Each number is 128 + 32 x the weight over its row's rms, rounded and kept within 0 to 255. Layers, rows and columns count from 0. Numbers have three digits each. The size before them is the row's rms in percent of the matrix's.

# layer 2 MLP down (transposed), 576x192, rms 0.0447, rows 67-103, columns 0-191
102:132159166141129145149117157093116139183120147102116088118102148124140134104090158133128110102196111112090116129131058147128130113168099076097119083187118062028086213140162142145173112126144109104144110138116154151111142106115130125103186171165119130154085144109130078143048123143182152132094131181177134092111092140158159117116091103159185021117138142167094097169140182173159157100135063132076131149150104157130134143169104128092134089133150193162135094120153118124160079121122119085095097141136096089165111136153114111141142137103118169134184136127123087069131185173067146166
102:142132112175179132153076167103138116143143087073135113171085137129160135142164164151096116123136080125142144152187123142127137096166144119144124170144116064125096158155100082135118155099090160138118069127134132081133155145113079095154075112108148178151053135136194144146148138140066172127115156067134141148099096182127078188158100194133101112171140060137050191188137112136111109117204128175110133156099123151177155094171099109136121151138171160097082131103168127106104123087103130107092093140142129081131094127107144143175124143134166088099165119050147156117197068117136093086
096:156118134080153105122108086074114106162166084152134131114169119074124116127179134091078199108064101093084104117201133062102174123123163157141137163153097101130107165109113132126108103175102089066127097171161103106141065146181157173109145106101168156087112102068169114136067083182090128120125135109115078147124188163105146132156176117083153162174173133113108120141085085130091072143101152094084123108180186123145141068063141174128147117153159127126147059166125142131083103131143128151142151157176112131166129095146165166144094127135120106120140121182158180073141141147136123177
084:112140111166116132157102127170136124105105116104092086151135186131084173144108120217121110114168119134117123098147155097189087181162031128137149146122092127093133132113119158099168141116118060097122106138116138179169178117064084140134128170100124096108129172175141170067103129103128132138130074139098151140178059137158160104089188122084103143137151150125133116128112171106095188114087122151133221123108125087098121094173162158109110118146138050118143105053142116121097186115155116107103178139092115113196140089163104156172175169122138152171139110145085131129080162098096170161
115:135098123148117153133156152068155134164108067114143152150168126133129120149144073130105116134149130106149108151136112148200155105106156141112186122128096170065056175187099106162172130135079090217106168144147108143143102144116132104109151204156185079106109160130131100081185154081142175120110105185151074173099065058203145137185057105195123116125117137149134113106121119179138138133106095126127120083115082104148159091088129175074150170186157172125112130117151164123152120091100118070083147091098154091064085133114124120135111091138109106124114111108164130115149143130150114126
101:113147108099176149138167127103127085138128132140186161138100117109104105133111146150080160128132152123119142142134095121140096059183150104106076179148208082174138082161119120077118123077129133161130160093185128105126089104090159092107140087156187145102161087181138205140160095213087128099091145145099082152103056090151122122133106124102102154165152081117086095128135106188084187169171164149100107101136090180065130131155095157108103117157119114136136110186122184106082111109102099121133145146134151066142142080081138138167115097145118148128118132165171174131183117162104188083
076:121110149126198113132092141163174148162116123107156145099075091130096187136082177138152154167107126127141083132159156087129095118037143159109130190119140169129051118142124133119136135142158179086124110141136131166129161161086091134135119129091146078120180134102138140078117081126139153096079102165122087078132111042113154132121094095068115103138141169130147115147071167158205141140124168101131136137119079139161114155092110131130073147194151132089143122193127094095085186096090124121105086102153217129145135151162112146116149200171088112118078182088126077127077133115109119149
102:141099178105111125153164108156116095106162129090090089113140158163115064128065170157088127154129136126148117070194129120120125148150197102199091123130139159117126102159157150153133134079134123106163114146131101165201123180103085157059120124119126106175137102089123117093137084117185052114138098110123091117110198119144102159167111130131083090147132158063176183094091124206122162121086150064112090156140120156032147143171079069105117084130109173121110088094142161132115115154141145136147212126139160111158117119151082159117146152139129130193135144082121110147132151150099095134
097:144123106124128166125118171166145126158190110191200184139119112114119135192167101185106114160151112155116144142121138110130083136142120114139114110149102097160135150172107124155129139138123093139161158087119117114103168145128129181188096094036117126142152146150140052125088100149135066100110108115132076214111115153089130131117144130076077113145149068157146177077090146131134162129120116071160113117095121094151112137175119087097178100193104078152143077102148121069097141160138103126100140158157124107162154132156085162074151215043094095114190148110091135135104076165142117101
097:123097122135140130113103150107199121122068159090141165095125093037124085149128117112137164116137171154089137174187162131118118121134073092163120161150106166171113055097155149091180145121117105155111081102125157074108191159139134171122075106126146149142117102179092186128133173127165184168117112187125104161086132174127167101086123094167112127040142167130146133083132141139112175121136142106101088165090104109096100142182159137071081112143132129081142146124156175075136146127159078162171158128144121129074170163159106107150142092157093195099140114124139105086079155093059148131
104:104133172137089111093155141139210100141154107124087171128121200096055169172145157118110119190046115152151176170141150071105122151053072129109123113158142195129134074143152106151091126147082118139078140177064129153100105103141125113086132124133147130167186111147164116138059169176108000146104112161147164124111160132108142171103124125153118139122099105137105112066129141095112118134179141099133123106113152140133161175129150177121126115163148098160121088145120157136127136108156107084124152113138134069139207076127148144165164143083158117126111156145108137134192111098128078114
100:101158144086115080146092124113123126151162193145065111080125062163093096156123174122141104114152078122182113136148107141157092149133089172096089091116125142189114096130083095133143143144126094129137119191113172158159118126131138050109094119106155172165092154124111117119150083139157163126166076128116139158083177162179151128134092102126161146141127157159172096161116133150141148132090078112104148099165133133089150114145128136081156122080160142059090131127158119113151163146164074092083131223146086106190196089094096130143116210111144101140110140152149147197103157142075134048
091:158131118144143153160193112139182120091191083091163123140142153120113159081109151136101060157104165120089148169171205086154142110129127136196106182161147156136091134120121079096147165117084121139126119126136081148152061125113136170143102089160176104090127135094156169119086190148114122121075141102111090157104096165094158123136243143165094133148112095054158068137136139152124125137162066076133105142143101162115114101107116112112090081086151078117154089135158164102112128158120174125123101113188113122132152148102100090137092108132165092179057073169117140130161109178161104121
105:114127198090130146124187121147206083126108158137111183096123128140148106118101139104147130097146170145152097150162072152095118134166100096072100137154094190104161095177179161179089133080161131083169128133123142172149077123142114127194158146139097124153136111036170128130134122155107075117177133169101146108107132125117115112079149146051155175078161096131142083120129092109138149180150151028121100187137087140143165132155100119135123118088118085143131119132089139117126163183147142147123128142102089131133091117100150060123080110122166128093068125108050126182098179154120139177
091:089146171150142124166136146131144151111125128136112145093146080126135109148101172125128102124137126186080106214149102190117103100164140138111169077126065085147072136142162145118142112113112092154139136081162125102158152139149090145120116120081078101153045173147127060106145094159137145113075116146106167147130114115071133146195137129186146096143108099157121201136162136109094204170087119100160171160146133173146145043157099173084124132197105144104119095105148090147109165082093094101124177113192115102122059106139145136154096113132172180144172157123094161110143067103110171109
094:066108149130128146123154130126171155149083153121073121107150132098117107107148109133149180092083109139133066134112133185126102216154135154152072103114066153148142101147152182183113115160142123126132121162091152132151154101109078080082153126077125062145147125083141112078156091102164156086161085125096132159116124143148163079142197132116146146138160148112158128163135200161095130176093093153171133133089101142141103126125151183119104094073139139114135181152182135117102146127099068050130116155183087152142120103107068166137108156193210082101100141092109098153085086079122150162
091:146212143084165095101119097172141128145130203118163127135151111210137104076091177082085084045118185165159099161110149106132167123087136139159150095186112139080098075072104159140129163180134127122130148100137147122086106153105152131154122149153085092149161139122114076102151177127085136181178146102145088111106152088083095135130098086133186150117087172165139109078101138129108159108160108085117138145154179190078085142083146099146128105141126079134099096106119147138109122128110158171148099103116125152172088158120122079140105135175091112124082200117116102167145201117148161104
088:171093145120169104146115155117121133131127108183131141111156143110108125149143131078105151131138141103126094105154129100101133114160155075141130149121109098218144125087130107160084104116157181142157153120144140088090140146132068118106080175080132152089156167049127140077066111201081130162147107157176047176107122106147145185150069145084105083109171114126094103129112097122091133189157137147097081093130129115087107124165143175143149132204177118164056084140154164155066140100122134102127179101106102136109145140183124145150221113154077133080141064155158157138125148147117090135
095:094188177059115126167141139141115108185149111057139184170101216154156076122122094129129156153151203153124203136142116093156118076156125073123119154135159102105123122114124117056168093094140115165141131116143139140097145123165119136195136172149193147124081142088129116138052110044174110098099140128130129119153131185197160124168144146139092104123169102107113105126122132112146080079061085146084136103114098116164096101156142131156084127121170169137114143155138103134078097131099143135164140181104066113104158167134155104168142119107087114139129103197145109101149081114077114120
129:039193163077060156128124084126097142101143088149134113091104191130080150116171140142129181144089171101093025103099122097104115154112159143094163129161140143119066121100116127103131110194168094152086098140136123088107192164083132129140118072097087145117170168127098174097164155062103114119140163112064165119138173158094149134135131097112228120183158163076112097126133094152169126137132112188169142150158130140094101075118151068126109146132105173119158155133100117152171143135123138130162171113155128163093107117126087180147111093164145131141119116161169141128130146160113089137
116:163138139135119135117121163148130176119097143121120171139116101114102113062128160141112059089148165108120171133086169138167137124144131197077186166137086116103078114127169113136045115090075123176115094113148125107198111131124139121170164147148120112135128095156176077146162179142169155055081105141126127082123120143148137111146128142120176116168141082145166201091141182151124106148104124090138126106133127149184105088170118134119130150071174080067134162135154099149153167148137154123095141121214139147129089102124192149143155133170119125085036159117100164111084053065130093129
089:148138162189121075072125116101134144174133124113127121093079067156161129173075095116161155163170147122137125104142122194109168096149117080103151152111066155085125115137115129212100110126145169140150175107164128205135143128104179109146117142182082111133103140082173138155149027105138107132074133114116155140126186135107066104135062062158120137165110173170166151156118119188117205117091120101143127087152153083123125154157079115129125205114130102149122114084135118127100106158074095098143151102120134116132093125180162093160113100101084066145144121159141155117158134148127069153
101:141124137101133255105088152088124146103121111096102131082190113198100113111151099180104106093149164119192156121131169152123128128082101067099159097150160097140116160130152142145141122054094135187136089099154138086170114143129143135123161217130155106068127162171169117176117178159118147144104141164094138155066111113080158081124113120141146162097109115200094127093124135145155146156163117155144146092125115105105135082133215107133079160108128161130110162130132095104093124108078136077098134120155107097090150088080130186123101123139097094170142136140145071057122152144131149108
090:055117198074147117084100167127131152157122092129083174158134166124161141116076099113150140118096091156116169094069142123069161142144073159143130138119178146157162084147135153098119136125142135086185125163122167156134093113153146087123145106068086123153157068120155103133112133118221142082052133059094190121147121152185120106137138152102160135116132172135176096148140100147119083122179152129148075184123139157112107134161109076164072113054146128154148111117113098109151107153099117135084084138102047112186160098134131093128120125152203185126163123125110130129161175142116103095
111:134135146132162186099208094117144141138155108118118111101135132149154129101125103109156195199134159104144136079194161166149076002140096145100057133165104106120123139123156171158137125129115096086125077122121069142127114149108072102128098143163123103070157126147106146146174112094142109163129128088137120146121156141103139116143079137083128155110120155128120129202158161129143138164120102113122103105202128195165116195183119140114107151136172120147083105092097146142123068134063144125113143124181060140048069141148215142168111118148163077117082111119148107123120121116151113135
100:167111187106142197095147152069150174143136130123126123106176137104108093136156116111084142111163112126143188158146092140104097072078131116115036126198084072109117122117103100203137139128132155108123117110140120141144206133152159106000145166105129155118093114132081098081101122081156163080141066114102096151158143119183144156116072173080100117086144140206148115095116163141076095121129097113111156142158173114123119083171102127131111140140118093207124174100102174151137144152119157151189138118147109135095111133095154135156115169182113138136160144105146112133155165154158113150
115:071079151153105106141144076110099109103178132114175090130168155154109134065131094128035138134120138131151098166159100180120141105130134086073124093130122134127094100158156141143192099130105158098158079175155152141127153158084122112115092138128047116082177120141082168085083173147165141079155121189121165151110130124116138102154114104117119082176155174100143131083106105199138130215136113102099085144157088104161153153104157123085106159144086175117111179121128147105154164131104145093108139143191109123162174076178106136093093139126140140184087149152116179175072159178133171100
092:139136129158151086075178113082086121125119064132229133155148157150116134149140123133135143113061085103067136130182160101142115158145115099150142159175107129151185114081127129122118142100135156115148076097154179147188080165079151105127151082122114132066182092155120097145124169154144132105101214166116104113144122146113172036110107146128088103163148131172113120150111175098145133125113152106169084139099166141118110119094113105114132147128079166158159069130135144053056106182097100105145132075138102127172171137133164139105118133107139091097196142149164090141081053131154153157
099:108080140151084142119124064078138110110141096185196143115150132074138131131144144082094084167205120066132140151134193123142143103154135125184124216129146105149130123101113125093079084070129129111141091097135127168161140174158150126189093109137154121099116072130139132153077126176075123180176091142118121144128137128079105111105146116080145129176152066161125152121153089098090116085128149155091153154100148118123138119102134100116115165115113108163176087153087098212160095131190114055129181097145130141073120202139148148078100074107159160155166140119126130099142091190153137139
124:136121130110117137104130142122111135155101195140105151183141073152123066155077148087073120097140204116145158064126108079106089168098141157124121099116170173128067189075049137116136161134193119134086144134083096140155090086153119138141109120164135088161205170108109147116202198102137071169107182136111142124154070165160126102088097153135170143155141123172123144139091117115096151110094114140169075140138118151139082118170118092170078164126185126156130087102107091126119120163074121153141179139086137160105115123134104184091110208133104126125149133144132149141161092138079107164
092:052102107141108101100117156156179130110147138096177143193153142185137123108134171085104175118138145131104105143133131111127065118123181099176093114133122143079142131070076124151116090098150127144109142144152137147069093132150113091070105070159126116131071174095136177062141190155112067147097112132142124125135078120151094156141222141126131136155134160181173094148136129110108106153093087176150134172145132131126128118155144114104123147156063107109103089119163183167160098118121066122118107054140104109182065164108122098133135142127181197160089115182136088114187120161192152116
094:134132120095120088130150155093113122107086092104189077166139127108125111115145105095143101115130077069036158145150169190124099143143172166105123154105114110131105141162170126154166135138136138087130143120090120137161123140108154111144008124124078132187139178187170149150138140121139134128101095081182094197170099139140130149112134169080109102138141113118109113133005125128138180099092155158110120127126197165144108138105125130083133198145139149140114115120146107100141114164139139081088154093142036156167154157134140103156138147131180177163145163149144121103067053123092138119
093:110164121182146155152105095108156175194092164099103092145096149131113086145173104144153083161166128124152119063140124176090145095172117168087131123116098143107143168104144171157102160215141138096119095123169153112086120113175084125100095171151132062074107175109101106151105092080162145156143122091171120156143098158177103192111083138143124138132119134135090175137111153077128059093076055154100174158118114148217146155140105105141081116121195129056053095155113147156109134098102160106142127185127078105092117131138166165144120115116130114130123107116157135078158154076137129142
090:060167090122185128135177095108137124139126126144209149168099150092135111172160106099176156111106095138103141110114125133171168111133114103209100088154090143146110108129141168134116030106164166142108079113148177093069070162164113099156162077142093164026153188166117165173118110132148166143110139085124076159153122174103136159151179126160161158059117161144124124139148159110084055149089120106127102145159152074181121151148110107159083129124124092145176116129116083144161150175127130128115113134136169150097098093141094126074119134129147136124117153134114148113068088160136066152
099:062091183119157108079135077129186125128121202077066137084129126118056149133074111138142101152190152103114145125075119132097087093102134126154083176125135156141104072154114133157213097114119159133101167186140100148123094080133095173097066107109148156165088145087134176168148191105129113142160123161134123095133114143165124166130166109149157120098141159092127138153136132153080127126142083164133124185127089164168149088122115099137143099093139101164128127096171124184150144089108165098102096103096125140072161056124160153145132131123146226161168091166122103149133196126086146148
097:128102132163116143223145170143132145115145156165204176119110136171162117114087162184085123143143088111146142180119136067150137103171125110072161133095135115131138189112152131104127099104132091141135083130148182125141041094107090072147105075099161127138134083173105205102125154118118158089156154126131088171071094103111157135125076149110070105120128098097173127104096119151100092083155123100150113117128124115162115188160176150105111113156132170136088127121176160075122094062134151173107226110081165162172104157121162112150096142162131081139095096095132133091117102150153093166
086:139165128121154129135120159122161172147156103087097133112172144119074115077160142126140184111051168125145126167169118140110154102113132085066165162108074100148132136117170179130134130122124137136203160137166140141139131116116105122120098142134184117141132094135129086116157087192094147138135162109166095129134178114128094137087126188006154100118127147113092176156139160100104134138105087154048116193177132087095150152187147153102108082137133056113110115056094167095150113152120137129149090147134064150131161165153193186176152124139117095091149094110097151107093066158127111169
# layer 2 MLP up, 576x192, rms 0.0677, rows 68-103, columns 0-191
102:131070158156168217113158153132130114118081102114102122149180163145111088113125168137113099186084090138177154142077160167098121119130131152064145099159123115161145132143077084088160126186157135127196171147077117162148122115109123094125141093128162116137143165103130127061136101198141085089049082105111168123144176102188136143111116209111150161105141173108162183107127107129157106145109121164118162166129105172134155135157068104111123143116122124097162073076110158133104161100093115141110083065078155145161078119090154102094150150104134161117097098123159132142205129172153107070
094:131147066133126196134131126156170171067145186148135133110190137145112115075143091116122162090153103116120143110085136130132082163060164149100098114104174128152135176132097119093154171116160131052157124143092095117179112100204112132120167085123140120119143147083080189092139116203134105141093125114119131179143147105101097138162107132104062136137169195079203130092126130158183118092084190201132157162128117111104184090116174126168139184149149123067215118086093111082107090142107172144130130071113124097087150175114135139115139148145105149131117127094116118109122100131125125135
095:136230125123122121133106101142097098152174101128156092163133076197167057116185097135133129156077152132125119106138120138135190127111123087118107121150153144134102134122108079093113126153115128157138133103132116133094086113122141144143140115106094055138114163199171109118084165134114147189114099115132095084052149140086215124182089158195162094127065113105125148166138154168215121131133138153068141152165155127134094135083111112111101175192122140108092138168139132130143139139074169097150143136118153063102142190143166111110151189181116103140141091125111133113155085150144076066
113:195113122106172117097140160083117133084100130124128118102149143088209111176111160118172146122052121120155126124109134085102106151124127107103114134156141154160107127180108136132103128126097183111209161133099133156109186165122157119125186087135136129153151112090147138125171150130051110164169149156144142123142185128118038140106105120082082119099138126135072129062153113127140065196125130149192095127140053094142125130118102151137103142159195121159154175135145164194111118125122133125198123125100197108109140134124158065096150176132099155096175134105126113122156090129235101134
092:136096078163124113171149089154124125137109159088114155158118160130170118131189117094155101145108122148139152104098128153139208127137160090135178122180133165124126146105074177136093133145089094133144069183131108123175149130106163103179107100110119144164120114002161148094137120123170091100063152118120148155145166069098062154140079149215160107168130186091150137086130101128137125068088142114138122121117144159151168151131127110177103116164124118132140112086121174142120146120076191145207094093080149155098066107080109118136111117148117137126122150144057119109148121146100062181
094:118167072151097120147106180093123131134086137152140044118160124098093111151098131114147119124124199131111146054129126162134140153146157153063122147140158110094147109101075113099155127117143100176160113124133126177156139112096171104157133126102078097121154114114083155142088130087137081155171108096114122150130119152120103115146117109091126173136101154133202141119164102096147142142115074189122142119146122151104143113126113130109181156165108114117174144151148104179100088122120152132134128184134148010082163122095147049106182115150059185094147132209091196132133057088090190079
101:110106158150126100076115132112129062110127163166156144130088150202070073137104186130114111122156083106165138148154114183080119140137148152134114095144194075118116135160079133126092158149182076096155129106100135151089182087173114092093118089121156132132145100127089128155094082217052161125116153167131148149085123173180102169099150188115138132107196124149184176140097120138133133103164128145073184134138143155114120156055127197143101170086117122132153117104162169167143078116078139067191077155120156125118170119116145096151134094160105143117105112107072122149168115113128140116
097:122106136154148109099121135105126123123098191188115104027100130121120100089110161140109119107140174158103091115137078093110140136161160150128091052063097085132107160118126132113130141102135145131077127127133125157123174111153153087196117177113224175142102077055176201110120089139127130139135140124123127101111130179089105098122115138156130187121076129119089097119122151140188155130124119207154088129092114198141139135101128117139170174129154104136131187080112167106156118137123180077124058116081133065062132137188152134113135176128150183126145122139117186151168166127109137153
106:089083115191098165133168133134147125171106131136105113090110116099088079093108188110187105128147130118085139172126144194139141171103106138127089125128129191104123106112158128141170099167115180085134162091161082097114119132128112092202138095089131084181141169058102109159155126135104174158142169134055116169110147091080102132134111167100151166130097137073082186140110211087123106083176061113202130097164135111148135135067153148106130150133140118141135161147167116141151103098174103155081110125139178115101137172111058137100153153114121115169154090085071127115171095125091148159
112:108130114111075158100104127055129136087141161129115121118095112114120117136123173104143167169157098124151070148181119141135173090185166142153103094130073143074102097143086093087153150152118161084108051129094113105072137097146176087140088173173108108122129137097084149138145191137128123117165131107150097098135140139168108186125157090150119156106114183131160118085109101094122071136166147138150176094109129139139115170075151074111071105153103086194149186115155104135146157145138129142150121142191185119178132108071118154087070133123133164087211080087099118159169195139189137107
101:130134148134080121084180085138086170167181154160082125152125140174107126113086160137149123173135139119143118127139134153105061155140112096102142054144104106124082161154111130116176081207112138139112121122119137153077167124137179108109091145208122142157190083106120096090129122096181123102216195124149045160118166139226119127147124156148138172115110156147147111157135072135121098160077062105111120121109167126076142120156118156090107104158135130152145172115156156102083103100103181083160152126153137160159185164138125117106139140108075114127161138112147177151126163159210097131
095:104112157177095071150163100124130122102113120144117111110144108158173132120129146079159153172088159137136106127111119180106200110168107105079172130173119083135085173094072119111089137170122135153139128117097112122178213140091145146210185104113193076104168159100120103095112128140105147116139199142146147175094125141103184132128095181145134115144134092137138135097161140089184106123093174094132160166109174165141147099135082199137144148198126135084123113109124094163132181131086115110154144106144137126127122123148084169172170122102041138085068167130054117171099113087102081115
110:103131132119149142095119153124141112110114142123111094106118072146124111117169174094140135143133159123134046136110098101126103111135128108111144102129150147133048139214163129170101132121141183116137111180077099104081172141139150202154147123093114114136092178109151179150143101159128103174132165064163130165071125110140176191103116050145155102176171194111080110107174132152131194117116125087181142170153083119154090128108104125163121132110134105036169113081125155054147126147114104132103102102136068159071103162159099145155102128143126135147063146151037156141126147164147163117
089:108099172069118127123206111132021161104087094155165159154083190107150111158123146074146157110148167110138145134122073114156135147095159127160118146175173177122129084100094127151119106140119151127124114144103086117112121132103157072140122084150173166118161106104105177148129093110101100150116106131095137121161120171103145153110129149046143139165139099091106134124121120120159158142165128120126082137165142137103112094120108083164169110113122098122207140158112108139070067154130225134067157110123112132144117152046118128091159126187138149073195121147201206136103114183147145094
099:161091118136137116104075185186141140098108093144119154154158159135066091110128192130104127163143132125189080152135163141138090145083156165155127093129135055106081132170153091120123139137093133103095136124125122155150151211184193114107209115138132167112137125093095174128095085162143149142176113119090130151103107132155121134118121149147130105086181112126110134070089119131122095131169109093181056176141179125113083177119134094149143107143127167158185168132105139100168088181137141155186118066148092068170119127087183117080112136141137182127152169125099125085175198122161087089
094:116128151098103119124152173097121166098158124117128151114094064127130066085102175085127120158102117090131156098054090138145154149124127078113150067053154158098060140149128136119156121129142104096133128106145097119108153112196137155143131084099178107111157129143108071162169141142090115127160129158160145143088124151122154112118100091110087107147180142107145182139133148112162192127154123150158159111102201057228163143131080136141121110105179131093104082150101153070127171158137092043084102079133099119101102136141094163144189104176101072134094170129108167132161147190122176152
092:102124125117084128196138105115073080128062142099134147133118156148129145114142109132127160150153095181157158117124108091141138125128126074133110170071175147143165074108117113102129112160075048132086084110166130124158138186121180137121126116130127136185192095105110113114077106128125123175127185077147155099125181104130116128125104149150127081108100208137133131157059171159144136121101146072221118156092059145116123143095107165061109130073072111153089115085095127164161145164158110157119128132093145094194065155073140160173125081144118093143094128122156112134146191093085145144
102:162147130119138118051115075131137065124146125117112041048145125098123135115154106144157168124075138105171112144161149111102146118118085158117157071139119120161065118108124060160130117192171129116106141098130071101136177126113115123127108104097094150176158074109130115110152112145066125121160154166126148116141158090186140128146124156130211125147127136115157140128142050163143098113146183085152101140093171100153099079167124108165089146149137086099156162081138130070151120107172094098170074055144098134140151180103110199176176119081140158152118109119109196163129184156154142120
113:158123119112053168141076126172128114135199086142072119092159109138142130087138087066153144147142145099153109201093131141103102135112141120137165119118172119172128145160089116065146122175138111176155104105094092137104121110135094087165121103141141170166168102117036145100190157085079088089135152130110113176135134098155122201116114136152124151153133164118163151094127087163119180108130051149133118112108121135134104148158106064132151106153143147152176197090097101124184154103157141106147165078135134163164098200134131113117088096191138182105124147195147155098155117194164177114
105:131165125093124137080123145079120109068152076114091105124084108124148134135139106098151164137117150116157099166111101106142114088078160098122146168122116208110152152136120141108152134102141106064109105151088087135104144119156142103164197105091142098155100150155164173093113088140118156172179192107125157175108148128182151145143080102192153086088185165120154132144094221119168114122151143147212049158127142139148198166068124148196082113155101182127101184073131175093117090118121095115131150120209144127149118117143135105090129109145182111150118104131170155115137116187137119119
094:094135114082157123142154107156150131110134191147126150138121149121138139150142103155150128127051179168180133162088095102119103140134089132105126117154183107132132161136090167150090158147048100090158087104113133161136165151218154165087144068096136158125109156081125131134115067148175172066168104181113112105050134171138116126140166144168102118186165148080186156102097118112141132144149131162178136103118112208136155160154108146110164141155197141092137069113140139113181133206132094077115101072117136117112105111085134084119115179120080103154105111150069106138093129074120164094
100:123130103128101089085097140123115139183068067121136091135109125098132102083115073099126102180155158128097111101144122117152141122188169119129163114135149104176144123168133139129134100182161132138101179091119154130114105147160143107139089077142109094154131125091113152114200060098127126087135062056145114142118130157127160144182097048092113106182132114093058150154133102121083197088186109123102168129127114134121134169119035128202143101114087152123108094132186209123144095129102106181153097171139156179096163089126129127133180065160131159128150091138118105148118146082121115071
094:145172171111142167128172084175101164132132085107162150020161073146166074095147115096129108133136160119134141185097089136122132166094138052121073144166158128153062155119120107169153136100129097190092159121146139143119144103106094122138116116085105143144197125117120188121075105097053075165131075170058171139128156125206156133144118182115145122156122116153102113148113188154151153131148105162146146117125135153083202098082100153133093149143185070135152132105119115137141111031106124126136142112106134116113099153148101143158137156098092132107118174101160103177116095073120142155
106:152133186138118081116072138143104104116114192180144152155169152105152124128091175140149062137093094144062183149081075071116091227151157128125080161150168083147150120104106104105156141122146117224148174131132149103119164068148158094114119139108126125144114113106131099116108103136074147138172104142129122122115153090150108183132137201194157107149128147136132124117118141095166093155142167163125105135080142088126198116113097142132178150162116154121192105148182118111145176112208177099139073103097155101154112130033093136134155132131121191115160135172102144126137114132101124097
084:109143154141126118184114107090077050090154110126106122130075095097109125106147109128129173173165159198158130110117142159178131131097151117095132122057067098145101147074141158095137130152181091072154172100086102116181098124174116140106136055177160146119198126101166165147122130118085104148099134113071207080093142152137095104143157128130093145113123142084101150143106140088101106130130099139155110092063109128076158195151165151161187150123133127134112156107149163074103063113091124071117154176127142096114143171141089168081147112056123102174131110114084146107134146091148110180
110:118168155120103176120126166109133127110170118120146133140095128162102096111172093104169128161104170141126032129144161147123094134093125176079194090083166137128088156150177161097122079139175109091118123203100150138034114177155143050143143121150115168170147146105092123100119129121145111208160159101122130158167105094117130146161088102059151143120116179060125131140149148168091136175140105142151132126133117098111136097112080165084129134192106137089155166132067102083145085118195158144167147168102160145176118128137125097118122148139161116178215075110106142146131094136148175103
096:147116172144127109107102108128127094124116106134123143142102173150094152142104045105122088165082182148173093158116141120152084175088235096123209128085163094096161159099143223129177156104090126141170181129130126147136183122127144114114170101136118139118189134113126135095097102120045114147166082162108140119122161169158186124118133110114177086160123156133145173118112132119167154133147150104158115133101081132205184160130119059073127110147152113111171155059112118134142146112150200141130120138072113128081114104124058159122163085147065112107124124160150162153111150135124163133
097:110126092125134122167158124157122161190083081148128104118083091136152141160159151091177153154114120150138087117167126187125096132123121089132130149145092165092151124135125130088145145183157164128142085121109122117105157109124109160116132077176141086162153141085149086127170117128140037113110149112095096159091192098135173171172083129139104208077162176102125121197117116132206161127136085148108124111055146198152157188134131183120110122115161153145084140131197141093148102064102141161117143121024126076088112101099158117167117156094114083131085143170093142119097120079133127109
110:103124092151149128133142142128102149085141141136142134125131074099186131093165142070129148169138136132153162107081126170209135109114105104142123169094109154109082124132146180111102119062122070202085144081108127099152137095163154131157102138119082178173132085095097176108175125089103100105113143082174159121086138149130114137127120155104151112127119175078131147044072139183140114089159139117171160135132150116102103151141119133107169104167128138094142098102127131126163196122059143119148100138082146166119047190148101118165161095128128069138064135165042141178091115059144177168
092:143103120159141123139146143097122106096137175111125156090126072082120029143119116095099171108134101168168071083105089095094166115172105087134173188127168159173070164151160124151134141143135129114088129064149145103116175080169152163162175122151138173133115109126129102151123139113169164111161164061141110136078136141093062128143119145161125144197181139093126151086087094119191158116166093108135088132147182123192165143122142165147129144153128108093054098106199099134141146162159099098113136179132161107125165165179102190161072161108071129149152123125098171142093084117114128116
088:135079138128171143139133091110121156150131130175106169103085187169144146106106137136142153107050178098146123140145157098097102121104144169100136134158139098074107139126060178092135078140081112183120143151161117122131126068171158145145145131090194114118159081069109138087179068105123149116152131163134167083161117073094136129126125127136185153075209135154140101112087089126094166119186107117226102130122074107109097206122133167125109189135114116153123128089050183134109192123123163108120120075152122111127129144090167108102094130158160146058138118140144106112169149130134079110
097:116103100123130138102096115106123062140154169155095129146184115144162160125120129088124122142105098048148161151083114111107145202153184168118112150180146092092096124079110175165085077091113075133178138066108123123116173157134105070147118144149145150101126170148132157130104134177151131132157130152122141169115214028135096132184145165114103124179105128124168098147105170108113142133175197107070100141145168131131135097124109118107147189134078119155132109154058061164151056124158137147121081112081141112127194132095140107132176127150139111084173117079124201127102136112124138112
100:185115120127110177124126094149145059138134148176076063125110117121194092096168123142112089087141117144138150172124104059177116091139112120080150116135158150142058155122154103136110110172079082192149153173129114145126158161100146130111131123120160084110144174127140096158143056160129124225158123073082074148044162114112196129178094149138130170158104123155121119106107131146152109079191093108113052116119113128168095111132064108113113133171098154129138119114074082147122177162132087130149122136093104100115091137150102086127100091166128138086161130101169191095124119132141125077
086:161161146130138132140114163128136087062159131134154095138131153142155095098214128126086086082110139174122078087133157126185110148185146097064113099169138102116095150116114109135115179124119141170134123167060186092122098174121110151176153116132102165157159160128143085078035098114175093123121188119121144177164153108099137164154180152136149124114127158110146129152156100082167082093087173078158157098148132138147080150103143113106169187191090100109134132145150137145131146155137097092142095164086145128172099183218143087142107078129152148154141094122062128121091128084099162082
096:113129233158127157082078146042066087122087133226094121122078131126158185158128135134102139110139146142129076143170111148167139114106164178096115104176110063103167049131135110186073159136158147143058128106128113111157133108111125155121128140123161096143186163114121083173073107125172122065128090146086158169097173127160132098122077165109127109169150157152133129165099147158134185174187113115137152137161101169102065152135106124094164120141116143109199157129139094159109141152114085131111143073151149107136131151171105099140163155112124125177108120127136141168107143086152138160
090:069079102191121193118149091133060137143111096140119142137119098101130110141134106121154055187161104126138172129093099073195125115127112089109115131171158120156111144159124140113059071183175090139123103115095115148095113105124179114146165110146137115133119121148141114070081149075154130177086123083111088182086161146132116129059108097189162151119159149133072183154147151164191169116131152171179076133147133140168171144107160111169148115084137109118107153128201129141124083128123095161073150200106161121190145126136076138088130104160126113203146132074169155134132137116125147113